python train.py --hidden_size=64 --intermediate_size=256 --norm="rmsnorm" --norm_eps=1e-06 --qk_norm=false --beta1=0.95 --schedule="wsd" --max_steps=3800 --dataset="wikipedia_en"
Each number is 128 + 24 x the weight over its row's rms, rounded and kept within 0 to 255. Layers, rows and columns count from 0. Numbers have three digits each. The size before them is the row's rms in percent of the matrix's.

# q: layer 18 attention query, 64x64, rms 0.21, rows 0-63, columns 0-63
# k: layer 18 attention key, 64x64, rms 0.215, rows 0-63, columns 0-63
# v: layer 18 attention value, 64x64, rms 0.206, rows 0-35, columns 0-63
# o: layer 18 attention output (transposed), 64x64, rms 0.181, rows 0-35, columns 0-63
q0 109:126092134129070110105134109152139140095085091108164168123152122106123101122135162097166148077094127169096104113147109144126155113116106128106119101156144112143143128121123117126121169088137133
k0 106:101115100141154115167100143157086153124110138111131154124150150161082127146161143100123139154109148116142122100102132127098148144115158107093124166089184143122122173136142121131089153126123087
q1 113:110131103132130095186160137152164118169126109155136155149096124127136140110136131185151163117106104147144104137081149137132115158133143148166152090108105121145141114108121176176144136124120120
k1 113:124149115133138123132157072146086125150192151111114133175117130099109149155138145130137143076100104160137105104116164167130110135107146122121087128115117120133142103131160145091098096156116123
q2 112:126125126124112108133109095086138121186152138185112115133119141121113092173124105119133133157096168151134110115089166153155127098131113128106185111106136123143141133151160097137154096104154123
k2 120:156118147071141101131117156170128129123117128133193119137087086118137136181136111147100148093126116117109114119132166123136122132146091170130082124126130110117114145157118136168112135168138097
q3 116:122122140142135162087171136098136141126118120123114101182138108115109146112147105136182185130156107115120054141141155114129126112107111132094109129136129099087132122113161125099119118121088149
k3 120:117157135141094145171096157159126135155123131144135118123103117154162106130121110085120150076164094122111078120129127090120101096121133119101177152137149115132107139130167172131152115092150123
q4 106:113102159087154113171094161117126137137080119119140123122154087145128135128145175106147162160107106113132127132143119117110159099204112141131109108134149099090117112086152140142133138134145143
k4 104:150147165124148116106124140119120118126135144112081130087159094150086100138155170065123108124161086091178158142138122156141113135124125124103134158105153109108120088109143120126131119108097120
q5 118:138119111136151078153144157160131133136117096140127152070122100129132162108083092123136094136145119120115106075122163140144133088117125167105108134126146109134100123129099115161138090115081156
k5 116:121161130116136127141155144178116114120129105131118116139139162111176163164096115158133104106149170132127143125131123184121119114089098132126131133128139103080059084134158125135125112107101111
q6 114:122154143124087086136100149153183071145123094127108137131136136118124163102133109120088147155124170130105125121127123154097116147147150097143144116153186111126140168147096139099101134141105136
k6 119:119142138142110127114099122112109090116109135133161180108111095135079132118112117178126118154095177133122120125188129138095115120129119124129115106106131109137120116099155146109141099137097053
q7 115:101122160122108155144130139120159111117105115111114105143138156145150097135111107156097121065131121114082144057092158126127150136142144128091137149112129143111154122119169103163150098119093106
k7 108:152101126148115120132146131130152120154108105125175097132113158100121097140106124142090101091131152159085163086099142129160134097132120190096158150114136105117139108118117127077136121145126090
q8 110:106111090125162104086116130122072130140088119189150074130095139174156144145100108119167136140145139151103130134120121155160149135147100095145122133141137139134146126150140163120153140153104120
k8 106:135103113155101127093132172108132158088124159136120119118124136134114131150139147150141115137068086112069102164129132122072089126083124120112130163151084114137098117131152133149115117128147121
q9 117:096156118097177129140119112122126074162113137098134137104164136088129134186135103161154112120084125133081130123148151128135112099126150125153088126158113106121143147126103124157097140084123140
k9 107:126133090077133143148112076137139157164146133114160120122159061126116141150119144170132130162155116146071114105118112114167113116112122105130129140089126101104130144145139100158103106150113124
q10 112:084141134096153099116117135125114126103143106137096171181179119115133146109121122131132102142124129174167148151128111096126111117103138150137157160162090126152065139133135098154148133142104107
k10 115:110145141119162131144076151120126133141093103156113168209134119112160143124142115117114138139117119123132112149134134129133135119115145136126140148147066083096162122117098072097114138125093119
q11 109:133141139153122092114134110163141122069124129154148091125121135139098096141155156191129152090144137118155104112132103122138139139175126096117136119139124073160117141157116079141093108117108119
k11 115:138134144177137125144109106145110098094158113108150130118118154104095145125172127146134156162149161134092097132132150152146127100160106117052133163157121107111132154129093128166144116119156112
q12 114:077136096160105130135176119118167128155164117122178117120118100168109131105174097141123125144094085169149154141130117107117131120135130122130138171152144113098127120127100133129183154137114138
k12 115:157152149143136110182155111102102155137171133122146148145105138137098097127143129118101107103110113112076132142143089156094126158106096111130122089114099100119115156147130134082155145110081137
q13 110:134101109125101137138158132084144100104114104134142127112169134111132152172114125121150084106092119089151093115163173090137148148133111088143132143083121137122088135138130127109124152176098112
k13 116:158117143128048132145142150155132092157143132154153107140196133131140143125128173105122153153116152132145145122144128089142124143068159157106117115135116118118137123107127154154167143148120128
q14 104:146148091115129177124102143143136175151112110131134141132131175084119177120090137156117127124128106098138122120151099113117115156129124143126155164134122085120141142141108120173184163122177127
k14 107:137093100107124133119129090177112135163120128136109151147102133106124142128109115129128124120104152096126144199156107123114111098109179157095100122149160146146165165157125121106129085110099105
q15 110:113161104152172137120132142144170183096155125164156132090179145111156139156157136118147105152141128132100101161152117136128135134127133154127113095102100121110117118120141116074150114168151102
k15 108:155158047110132088109116127117146136125139102089100142141156159170179130146171113114122158141142147129114154160133133111082112138140134133127136103099132149124115083102113132134144115093118129
q16 113:103129135159152133121160153156149120129076165112072112129109116135137119137105129176131137140098087132148135109145113142085165119133163135106162095136129103109114147170102142084167146105125135
k16 116:177125098138105137137146096124138146145118123128104144103140144170137096106119151147137086143178112141149130114132155149151128087129099113110117111171085090115097139153132175083101132123139088
q17 119:118139153151094141159117134107130108160111112162144166103154119123112110132100082142140114075168132170120112151120100106061169120114122163174107139126118141138124118127115103135110110097148112
k17 116:092102131144107102138107086154138132122090154121154137130179083095189137111137139088151108117131152144113123138109143145104126133110096115169128177095128139086128129134116136086149120151150132
q18 109:120118114147158141116133136143159140161133115097152148133128108157175101147117139119151117163149136103147113096192137127106136193089145093140166149144121142144148109103151147150106122079113114
k18 112:129124126120148149151130129164179110133165081125112101134105136137140093155116201110136153148139163113131119156168149142088150146125113130169181135123117122172146131165135126126111102125141126
q19 104:131152109122093170091137114159070105145157121139121135145128137120124127137142138106082110134115103155106081110137141188114151152196140107137100101136133138135106124111169103098135133137133151
k19 112:171101137117119123101132115141152106129134138132113144115112082146092108154118116136118150101102139143111085125123108116163159145109157080157163141148128169109069128090089135109131175105131110
q20 118:144126106110173114152132165086100072113143098122171131117158103099111082090100132127105109122144170156126158145137132130144123151103123086096109119134116113148160115144109124148152135120132173
k20 115:110110104101119077162163120136112114133108128124126130136131105107101096112103138152167107124144128112108132114172130122099134126159118110111134137137081179068135090138149094157129138162141183
q21 110:179156135135157123128099108088169116123147129103144121125064128090142155148100132108126138118110147152111160085139131103090134117145122118120092149169080148085085116131126117125126132156129128
k21 103:129114108131162136118092110126151091122147165152161116129138092156138159124114159124136120155172107168107128151085116143103137148136135182129125119151112173117125148092179111134114156116096166
q22 107:097104152128152167128127123116177091162106116126139140138128142134072149123175111120136111150127135108145122173127102149105158113113135117106099164071090135130115136125142169146102172125154141
k22 105:111126135108114131151085098112150127155116136130130109144135080084156064109170110121122102156100117145112181117126127146127168147095146113102131113131144121165114113151167142166133134092107105
q23 113:151076120128171133107120099117124101108135101109095101139133100182137128105129134150120139093109132131115117131144173125124139102103150114135073152097154095144125149107132137153177118103184123
k23 112:144098151141133161103114106158149143129105111137135150164110132159155136141120130113117140136122142082105171098124146109128164157155135103091107164121114098122084146133143167128148056130145166
q24 114:142152105113116081152131119134154082096137185087121126157157108137159136094160112090144129122160088111143124113123098154146159144123140139135114135128167106155131074149120134162150152117146121
k24 113:128136118158158146133150092115117146142143173149127137126087103079093113151175130111137104134150171091146151086157135118103113116121120148126129147127096104166109121059134106133121158142138132
q25 115:122164119085131164107084122136112125153152151075151093130129088152125121170098137125122136090129129125129123117121162152086116111114090100092127138101083110167107135159099119130149115152106137
k25 113:153129101135142109080144155162132124153161056168153102095144074102134137090139105122137151130122147111123099111131094094131128122151109122103106166112110104118137143152168126116140154108126131
q26 107:137045135154127149122123157124157111134139163094158136149121156109099135121107109093114144164126083124158124138089151165118137122126117106166107123170132070147140135120132099114138109117135130
k26 112:132160137134119063106088094146144150156091147126152121130117145109059128166096097106147151137136148123148129138120153114162121126110092135128121132123096151165107159140150135132135111071121132
q27 121:116137110170144144133141100139153135105108129180128146154145095134083145178112161112103139132126099108085189165135136115161096131157118111107136131133172098167139103141139159135130134132113131
k27 111:124139141097111132113144101118086167077138139118087098091154119141092136128101114137132178101144128101088159110126129130108139135145152142147150148160079093128168135135148151151123149133105088
q28 107:174155154131104089115123140155117114158132136151108140161132099172125107112097091144143096152129081161099141157113164138148113131106146126115139129103107144071132125136126092159102149115169105
k28 109:131175117114111162123140152130141135135124141106141147152126087133145108105123142129191118095071147135100181154101169115152167091132087127131127138134141101137094161096120126127116145155106136
q29 102:138170156139135120111111143165075124142100129122144148150116148100109081167145120128152131125139112112153143113118150103123084131115141117103123120127188114128127127115120189086156122166175141
k29 101:152150120160139152097146120144105118096098107100134107116154100107136097136122094134135114114127076136175122122132155099098109126137172130105160065079107151135099174122125108149137119134116107
q30 126:108147150186146110077119115120132182125133139115151142134146149131180143131116127128093146127129119118152117155150161123127137113146153119123135128123100115149164114135141153087089199171125157
k30 124:144163102124129134094141147130159099114115168140152095138132160147118144061120118099120154130151118142082149121142148093078126130103177083135120106137137112150121124166108100121118147098134100
q31 110:177097077104109112124127155113136136136135153120116103132182119127134133140122127158149132140138160148108150136070083126102108096132182095124106132124158119168123130097148146132135174114096142
k31 114:109110142140108109127151156138156165131120167147080175120100098151141138136154154155153111129174162134104119094101154130148121100134161116110103106089104121143142118146143122155175153158094135
v0 121:140086139066170113110122155099123138151152174130144127123135131166121174137094104094081093123155093127163127168114112133131129091123135126134125111102113147102101125120132140141127168145109160
o0 116:141157125077159113129143172117133193116127130123133118150121156081125144148123105088111129128109144165184164114134121173122132114137102186127082126129126133126135102125137141131130095122128163
v1 095:138087146110096128135112115166106112096129111099148108126098137124112126117131150116150150163126159177085162123165135166101128096164161125140166134132139170130138154090121130128110119117071149
o1 103:152174138128126142084144139121168116122131070107129150099140126135066142118102137141139162111145124152111142136118105131157147167161107077143143121177106093135146108113128075122118130129126141
v2 105:133132152143164129154175164150146146129094071128109157141131100124148156110175135132130117145166156102089094115169099103145142142127112114115113153136113155110176081159125121110147131131121129
o2 106:096098088113107113129121140141159145109161120126092136103173113149139071165134163137137111125151148114141117108150108107096083108132112121135127159117071105175152121114135126091144139121089137
v3 113:127106169089134120156144128126091127164141155173117158108116150131076119135145116115094108139114185137091124174122133115120124085136124155106131099174113096140119133113137132156108101147154160
o3 108:185136109115121107107129181103135146105096136140163074114139149119118160113145152091103129144132120136138130092152120116183143151123141109118085172102123113106153131148119131114157103114122084
v4 104:132119154177116104130125158159137143196089115135125128109150099151125146138151160145087107163125145100097132164109147145159103116122123121110114087108145113168153139163141093141098138148101121
o4 111:140119138058092135117110134112142125170104145111130123115135154144158122129159121161140111131114135137135123152123149107136141098143168154176122158126156096167187151173150107112142155102102109
v5 114:159157116102150135152135120119162125151152127146141169116122172129142131155114129116117140118089153145159087180132127175163151123108135119122130151123143105124177166142099061112132150159133121
o5 106:116133138144084100144149096116095163137143145157188116146140194123134151150120133122105107139134119142172088143154139141140127159161135159111144146131081106135107106130112098145090144105139107
v6 108:150083110135113135148114155152142127142156155174133116142111112081143118135168109137056140173142110157124143133111165129131152160146120101158144163101121116126139109144144135178103102133151113
o6 109:105133118153153121125127097107124119133054153084174118106146142113105122130150150132150156103137166111153103090066137102115108168103130155140113147097149148141158126132153123138111123118153104
v7 108:137128099139143136129106111126139126078118187119094169112122128116084119127167173134150138105103105114089123097123139155140139126134117122099109149144120167098136083160105142084159086146135137
o7 099:121093125145124128150108148165123133118139101158124108128102130166130108129109157175129197106084136140106121116125102131112153119149134104127086080118122110121179124098100119145145140152166085
v8 097:109123103127153095159136132067142112163121105101124136107141107099112099160109144131126153123174170116115126140133082114125130124120132115134137120105212136126158146147124192128126131111143121
o8 104:153142084156098174163183141126161176121128151092138128137113085112106095149137147141128088131140136114096094140139121147096140106144151130105127115121153138107157107124102120128130150104076148
v9 126:122123121109179139142151174097147091144093100149129108149133127140115151137162146081142113123152133136098119138098140121091098093157104117141120106123157121134139111167106089091171093129136164
o9 116:142117155112155151146130155107155170130119103114139129131135120170197098127143117098125167153135133123138126117183108099105124106145174153113127126121119123144162097086149138102148110176113106
v10 111:159136141147128142122154145126119146119148122112129138099111129122130130172160111112127156107200133131100152142099152070125122139131111122125133121122052137116143160094122147079126130085166115
o10 108:092152126182160149104168136148141129109149151106131131147140139142123123156134134125123110124151111137124136121110155106132118083114143100143102082142116165136143199121149112107178092132135075
v11 104:134137109122161147111139110144120134124156153156133176095118131123125089120136152108105083143118087122130106117114108197120109196122105158132126130140147100083120147150165137116094119134139094
o11 106:129123136134115090143141120109091136153122129099153112127119153189108142102138162136157122124097093117128091105133153122083119116139130130097079108148109088082115115179125175134114111100146147
v12 092:136103135181151126149129171110123166155158168170126121160155142131120111145094129099137152133172116118098165147130139136103131123076116106101122129090173085140164139148121154126140140126120141
o12 104:164149108165114160143155145106138166107099130142138132150108114118169148112142116174153116128126137140111121149145149116074146129104128165117126159108147090140139164115182155149135089122077111
v13 113:111118161135142125140127037123153150133139077170121122115112098128144103157121119114159117110125110166129142152090134076126129079126155108119125161146140160144154161143122134128142135125105126
o13 114:168134132119121175132130086136141137125112111130127130172114136072150123129073111108115159133151108112124129168110116078151134133147121109088104150144098151131105116116130171121183105087117133
v14 089:168128135126130124140087089121109148140147160127109154136071135144135145203153124100101125107102138134152138143141122094137148109103123103141127129115148138151185113106151148127130142158066137
o14 095:127094106146096128149176115124162138086085077130125100146142181091133148139137129124102116130122129117138104147082143151173099122116120171180106111120131134143118125085128115158142124129114114
v15 111:170081106138142142115151106125177123156173139105128095174149166141095144185129146140144126124119107131129144100126086081105140114093121123109113143133120102136115132121137092106097124170135135
o15 114:127142095140154152161112112158128109135124116091117135104079143104193105164148145136120145117119109137145151119152160185165153145117126161119132146125116145148116145113146125195122128105092114
v16 121:089126092153115144102083135080119132167165125085101146145162128145124104126123078121121130119129134110133115109142114148114142110146134134119154109082064121153110121130062144143121106114126145
o16 116:096121150106150105105118146128146171100152159118128160148106091105144124154179123162141114128149106176111133121115105138123173144120092105148128128106162144139102114124079157109104148154121083
v17 111:085100135220107121127104126166115125095163108118125115131107099105156134126130162135112118111105134148092112116114109136149132110107126155090154140116132168160110078143116115136128143127168121
o17 106:099119103108097142089100113129125134162112144165102123122081119143145120151106120140182176086134149127093087096074151134157126083126135112117115160099118142134138126121127100129090127145119119
v18 099:149129086102123160137096153126104093132143124160150129118121097148102095101089080114114124099108121097123136162129125112138079144168143110127088106166107102145151147116108098084112102132149136
o18 108:108153119121120146089142109090117141104105141120106127165122140134146138095161180148102108167119150136138184124155175133129099143145162105111124128156148146137121123106069150116139168168131134
v19 092:083131093171118106123122149129102105147128113131122148114167154112191161146129132096095126118165110097113151151109114148135130106147128126115085120185144156120131163140111149104171119123164119
o19 095:122130099110112160116129140099127145112143171166113149086125121125123146103119144132159144123150134156126126176168138096099098123096173184110146091073109123125116127176095128118149113121121116
v20 128:153144170131117124113132115127142126127122116118129097106179136101125099118083078077147164154145136102091112132160139108142120104129156145135118153144153123141092092105076104155125123177106132
o20 125:141138126140117124090104148147112148112143127159143161112163127114115097122120129124108118153144144070140158160136172113164191107140100115149143120107148095135103117063093111132114115115094146
v21 102:137131137114160103146131124142120112152157139143128152092102097123120142098137106131154108120118089149099126115133097108148181151090142166160116095090135192156107146138114163120135106133085161
o21 101:158141098121109143141116132130176157169164118116112146133096164126137098099097100181131107155123139144131136110111119123139094127156091098157135113103147157080105124077126137103156125121168134
v22 106:081132124170139114138095138119135101114107114117137149117100111152117126086142138128154113108164130147084155094162139114142143148142116198150125119117117155170096129135128136152079112183134124
o22 107:122091126130085084086094111100153113136133159115078182131116116146130078091133132130137149122158166143099115129153130160150129090130104085148146121116120123091149122112141137130163132130154129
v23 098:213101101120120125096150149132152125108099135141130157162128155104152090087147159089126143130095134099105141124152170129127098152130129147127122142136092156089121123125098156143117131137112154
o23 100:149123123136129113137143157111079139131181079112108139113157135168096091137137128130096159136118150154142148098086204127117171180116147114123140131105125094144150117129139132119130140129123131
v24 099:115122125159192146089186125132097146103130135100127095140097111125107161143164085154113161173089178163155136143120143143129094125131141111132105152137123137124120130133150139126146162119116111
o24 106:154154130154159123131125094153131128144151141135128145164149149165116158163129115087117171150146115119122139079098087135118085149167150137147110116116162129177126170166107125150116130116122167
v25 114:152086129139149119148137112137106115092143101120106152147145149146089115131133147185107180140122088117118089132103090153082110156098147129105127134126164104161151120136126141108140115161087107
o25 104:120107095138117134161144092151134123132134097138131155087066156127134131140175166157134147116080113122128129137128090135115124127168149115099155140114171099119136125120138118140154101145058139
v26 103:137121112159147147139107122120126143157088167131133129140139144115095104138167112115104174146114182153137127123137132108166129151142137192098119128137086111067127146085085148142136126124125144
o26 101:138148120132116122127138126109135104097156143105122140152192152145114163134179139119119126098124130162127155070105137095161179112102135103145085096112144148118142130135102093176126145133132112
v27 118:108150066150108138153116076107158164112125125156137146151102119115125142141150152172166133116148099094158132116160145129128148137148124153119132123125152125073147169164118109162141143168121116
o27 127:142100127121121126151139091086106071124151145135126130115096137111121145130103137170130137125146152131104102134132108132114134116110101164120208108166132130146140084159104154165119132104175108
v28 114:071126121096123110077120135164130146157154142176121117085134122093112110131103109146154133111131155114105165148119100123094167157131149140141100121112145182105102106138115116161121126124093105
o28 120:159134077117140141149106117151130162145126157147186169100131104135136141091108142135130096127146163093068146116106147117126132108115079092144101143131122129127132097128140152114140176141157141
v29 103:184120126140114126121094108165110076143132125198128168138124167097140122098117145139159121149159118105137121092152141119149157087096145114130115114113142128149141135102130125124072136109144108
o29 111:157122116147139134116119122156118108088077118109114108126095153061131112086109120168122103134136150129152097083110164127113154130126128124134173125111110076106084116154138107103120142148145118
v30 111:111088120165149153143086106147113121128134152204117124118171131135119131126159123154133084097091135127192141099118138114105106132162100123126133166144155134118111121110118149131130125151094154
o30 118:169151168102089143160104095135095080083109064127142114143103118143137146116148116121165164107130138136148150088130147120112135122112105115147089145116142134139144084141100140122169122142132123
v31 098:130174119089114112150129132146044117102097117131089129142167118177134123137126116094134132099114131142142156135164137137149139111111110107164110145076117132114092145139153132134099120097150112
o31 108:117098142107124102116161103132129123133093129157130171115139091099137119143102134095092117142114075160125122116167166108114089152091146123141102088128182118133101134107138122127090142128171152
q32 092:136119127144143133118107105125117143102089146091115152092135152090156121146160118177139100163143130072164128130151092109139139150107144149197112130116147121142172132134129127119119097149132171
k32 084:128092159138137148146160114138105124106095140102118140099120120157159098148152126136110085161161130125148107110122158084176087103102127136185132113120128118136153160137136128113119108134140195
q33 082:132123136133119109165144148151137113123112082130075114157100135131133093096098134137109103123122127131139080095100152154101169115134159108108137124130154162111117112070088169129160109121133093
k33 075:163109116145090106144165116131145121142138101120149131122123095108116123133113157126112099110139135156152154144156158188166146143107116154109121116102127127107104124093118160135124089131124040
q34 075:133149160100134177123169120120108111134111125101154148120151089098114161137150142105111132133151121141200149142120154145115147153145136113098134123139130154132100172096171149159111136129181145
k34 085:116149136174140175120146151157134112146129123135127097124133094136122117093133174142128122135172126116155119115113138137133154131122183106138105083129165152127087062118120126136132188134160133
q35 100:147132132136131145094127139161137127093158130116103097127098087144149133172085165086170105146134143126123145076092146134156141154135168136128122146178116166120168124093111145132120113110140133
k35 099:123107129075109151128132123129146137143165116131070139132119097198094131127138174137126123118154155126103154131134163138156146143118107122122138132196100142156137116080111109133125101146151118
q36 081:163141081115135123134135145136108112143138152108121154176152139112111114120099072125145114098089138131111147130083178130126118104120137111075119122106122079084134117103148154124102140118098163
k36 086:114158096129132107151135177165095104181126116123154145089161109125122154127136110118145107105116100146087130139057123117140140087092111124126110131112124154140134114094151095135133159144115094
q37 089:155123118111101128099134151142114113102097117158121101160104107090168125160133105106156152121129153118145082113115141149082135151140111139074140168105116123117117163154131187104141126142112091
k37 087:165135112111111120138115151143107113128119117120150127113130121132133162130138183109162121131099140139146091185133135116127177141099145141079166124131141192145104087150119141119122157162130082
q38 079:152078148156170170117115134126166158100099109105127132129132183140125096147101132138100119125132152113119154106115129102126186114135095114133133129124159147117156125111115146188163124091115114
k38 075:137109120128129120122138103155129129152130115079166111124143143103120138152109150145096132188141129103143179106093177132143125122115087143105105130131102120142137166169097113118147063137157124
q39 071:135129131110144138111110162113105153137131137137135122104145176144127145066152150163107137151147150120124162117125178146119164160107120130172179122161118128125138168142140084104118094086126109
k39 075:168114147156139140097130093077119113153043153105121159117114144159123138089132137122120144150112150129149125118138150139082142117143086126141143111113114136152155122139168144147125115097163154
q40 084:162113192113143134100085153109153170127192132143161150139110133138152139162172126073146151119115122117141146118132119154148073121096160115118149120133131121133136156132105118143130102122136127
k40 087:149124143109138146056136137154096130087137157161111108134124158114125164124137148081135184124121106110141130154137139134120108131168134125089156095133143128136135155085125140173119090091133134
q41 081:142108120132161114087114133090164134132144112156169127150124129143106138128156163131146161107138133163138043122162145162104127147125173135154122122079100128117127100113141153142132102111135102
k41 086:130105129137133119117079139096154106135173124202146128120123116141137164156146140107120131121146128149131107143133137137063123123105156101118168101096115119126088178088125151131141087142135120
q42 082:103116137116128160100109132120123110126159128126090129144086166125121117161087170095110161161130108101118160107123107146141130122120095092139141114130163150135123100123098130134070076081119107
k42 090:110091134115164165119103121144123170140150130127103093137082115111090121199113149096119152147156139121142135148112142149161137151155089133180093160148150125133154131125145135125128137120149094
q43 085:130118107122137120183122109122118123151116185157183125102123142109167121143095094160147131115141129150121137137148155134062090140075147112124129102129161126104139119116148149123166163128125116
k43 087:156144095149126109153161130125140104130110164151150150152138155139177080142136115139141161116163109145098120152147124106083074100127129129109126095114149135123165123134146137109163147186142104
q44 076:143122130117147148109105122151071113129127109074111168119151127144171153126086122099123139099112139122106111099114203105160151117082130145101119119106131144134122145160146134147140120133175119
k44 079:115135122111145126091148138157144140118125064139087126131158153143144171168096110130141144127094125138138137096105149117161145129100136115137108070095157123167129137131135109134120099162191123
q45 091:189137138103104114108151141111164138193146142116145097080130158132120165147140115158136127112128134122122096155134080131116140138149135147084059127110142091144128126130131123126134089125125125
k45 087:137126134124077116114148148132183122155159140141160113109092186137138166145152124120126120133131131113120167115151131121096122119115140202086103123075123136144107152103123120144136127094101131
q46 091:139132152144123138090158141115133112145100176165142131128119099110134101148119093151108112110152134158078134092109137144121167079140127141171113130115099105107100107128156155130128187140090150
k46 085:103129122078138094106129148107138116115092150158137132151175111118089118138177118148143127134160106136129128119086120136116169131097135144097149140156093141160085164155133117098144129172095147
q47 094:149167128091127174125124139157149165112090084123166150172152082114110167160146103141156145111110111132127162069157110133129114108101118159128159139121134158123152133124150137116116126126145138
k47 090:118147143124141138126121150163138103136101114128082121100173104135125129139135103111117128114130113118154143117113088153095109103146151142085182140140161181118131157159166130166097096100171113
q48 097:093106136135148130167108149135170125155121129150114133127149134180125109127101121133155105146108091141148121152070156095110148122114144124057151107114147106115123103147096107147091102093128116
k48 094:116132123111133138119114138165134152147136093121143133103121129140142138085106115123143107147151129106132146154145158117146182091157053160124102105116143058117131104125098132124111113158097090
q49 094:057046151131127142121134148129131132110096109122138135151115171135094107135105143143122134124149127132170136135106123160149120158135170109165146142152124128125155108178152151094117132155129129
k49 091:095106123100111153147111144113122111117056136113153128142099133131137163109095133138133128117134109148155092117088199131129102137130124127132179165143126113101134103139126158131134085158168138
q50 084:151120150113120118116129118147079103128083137139111103095098163104091120110096154112099105100136091163138159131086112100095104106099113136161149140111124143131132135156144117186164103113116140
k50 087:107116134135148105173176115109141156148120144094095103128122150099139134112076129161148147177151076172142111145132157120131079133150136133110108102144135137149119134164159087130105115122117138
q51 074:149157116113078163147147166123137123129134110116125167097156143104124074116111142155099143082135100126136168114135113123110140137079113104136112124127085143110108117154102094181115152148119102
k51 082:112146117139130142147099127145118118119116067116148115144159134089094092118118130140155120104150159139195151103131118143139094139121100158131091111111123105124195145111124075113099145134129114
q52 091:125129120110156135154156101174128143113123148116144124141117160124168132119129090146107094185103132098131135118133147122124102147146099134191104180139132128125124139147144117141119118077184169
k52 092:152126134125145168152154093135133115124118124121148165122122143136164091146098117153096124171095143105148181158129100096134128148138108120140128137108145171170120159126152126146168097101137183
q53 094:185116135139153145128124093154102151144151149140106148148144143119139131121140133138128111139095109104088116092167157112122108125158107179139190109120151153130168134146102123104126117076135092
k53 087:149176135120116127090142110112117164119151127102114174096160107143111123164108163065116141182110132132145155120117122124111132097123133130176115099146139147134139134163112165172136123093142125
q54 088:120114156146149125159150103135117083127122137126162147114122150087106121126122116158098177153175118106129138161090149128160099173141143118144138104127114101149090134163126104152148071121160139
k54 091:106141135118160133168142075133139112114108150105166115126118123096128147129121104153141152093147171119162149157101148110127101141150093117142103102089138125145107078144138126158121143125150197
q55 080:135154131159129122141135124163122126114168089125147135112097113122159087129112171097171109139144127146162104071115142142148148111146146116118091128131100105128083172110132157121141145183112104
k55 087:117095129115138157106125163156136110124190056117147141184128103107129088151129145151142140100131145164118116129132144150161157144093102113103144103132111144124098110097106127155116122147107113
q56 083:156117151156165110119107102138144145121096140099128136112124089120098104097105131161101138150126144072120173102144124116148134111116120141163141140129156152106140082134128112083106155083150178
k56 076:099131129110168104125150108131153140094113125091149160113140098164080136136127129164107088169133122094126175127090123106152140108140111093168143119158116109110162173131151130126154147109126156
q57 099:115115149117150113150192126124090112163120132122126129127152148111136132111134117220099116142132114128110112096157144163158105140117129113081122144104156141118093124106121133097161143130110168
k57 098:147174140136102106168152146140144104135118110123143144120131177130107108137145097145079136119141123187188156109134113159139165135153124121168133106122130130105108113127143154135147144142107189
q58 079:124088110142139117156130118154118155155112118134084134135169144129158138123111180146157138127131123133109160082112111121147145124112170181172116168101138107170140149117124126131125125104175088
k58 084:122110140145129146099086121148192142124107152123087186141162149114168134139113153161139129138131148144118160115105157120146148137123149168178152124096105132144157116134138117154074108132132128
q59 076:139147105096140132127120197076095112135105102109133115159126130103151079127108108141101105124152154137071149117124120115141124116144150122097143104153133167135102110114173099143172124122117109
k59 078:150147085134141113108133147102132137129095114095120103098122134099064116123088140131089122080169134158120144123111155096144129137128123178141161096149128143117109133138158092101167139106104110
q60 073:103066147116118149080108075095119131143143100126127125128098091185137132154138138128093142101140176102125144134074156119130121111117115118136122137155160131109089135105138131104128150162122144
k60 073:156115145106099154069155163113133144091117104149135111132129148126141166132149144138111176111146147143105118111111134115167157142159148074111125148147113104122108112151175128107151129139187130
q61 103:131103139152139199128068108103147097096122130129096104112116151161137108141077110101136135173109122110136142143144114091117137127121119171163082124122131140126149172130109124144137116103129154
k61 100:096107150119147146117118111100128134126122152102132104129122138155151147172135153152109113162117089067119123161157117092160132123110092127165102120191138126146161144131123091116145083112154144
q62 095:121110164116154151084111125151168132148107109112079102132113116121150152147143154113128125125121124118109101124193127141125139152149089133140117110129113113145133124079160120076122147135132053
k62 090:131118135116156112083120101156180130143139127162141142131112113150126134144126153077129153123083147121143143091144107095116133139104170132141130172136110101145130121133125163063119107105174092
q63 086:121114127138123151099175103125146157149116152110130139168137115133139133123137137139122129099131123100099070169195132115131099082100128148153141134174138114119119158132152133147177149098091150
k63 084:135158120131102120136137167130122124113121153160116133134142144113086113106158114105112151154119128108133119157177131121105107121112193096121136137102090106102095146162175137163190103112121146
v32 112:138136138146142108119167100147116173085145143145126181099143099121150139121154123141175159135102151151147163152103129110172118185092126106102106127136129126132110143117117137071114150127139110
o32 103:105109127122114169114087162139145127098096102104072105164104172109132103134108118125143103201119096138170160153135121133108155120131117133141128119115143141124179155129118138137112098145112136
v33 114:153090133153149152145137155163111102141091123122119124190117122134124125109148125140136147158115154153081104087105114087094115118173128126175155144126170118145139114111101139082126135116110151
o33 105:110134126139101095137153100081132116115108144130143106109107164125138131113057150179123126108128132129149101178160161162125127143113130118119105109138112150098102115113156076163162119136132156
v34 095:152150122150146113159129094121158155151101113163152065115152167111156134136097166142158121151135134132141126096135138139134162117116131106137165134093162169124139125123105131187174115133105135
o34 092:072114098097111141131125114128109149122150110117119101186123084147117105144161147090161144086160127112153105149143171120168125136128139146133113087148096118096105137163146141122152141126144100
v35 088:119133104114117147146095174105109109150115182122159131129115110125167108091132120098127113120102107149139129154157151137141114107102150127114133082102094133133076168120138171127115137109127063
o35 086:126120129114125146129095089159167141137193127158086118107155167174132099170134116162143139157125142106148137099121139131134115133153133122148142145116117101139121131143071122156098100096136169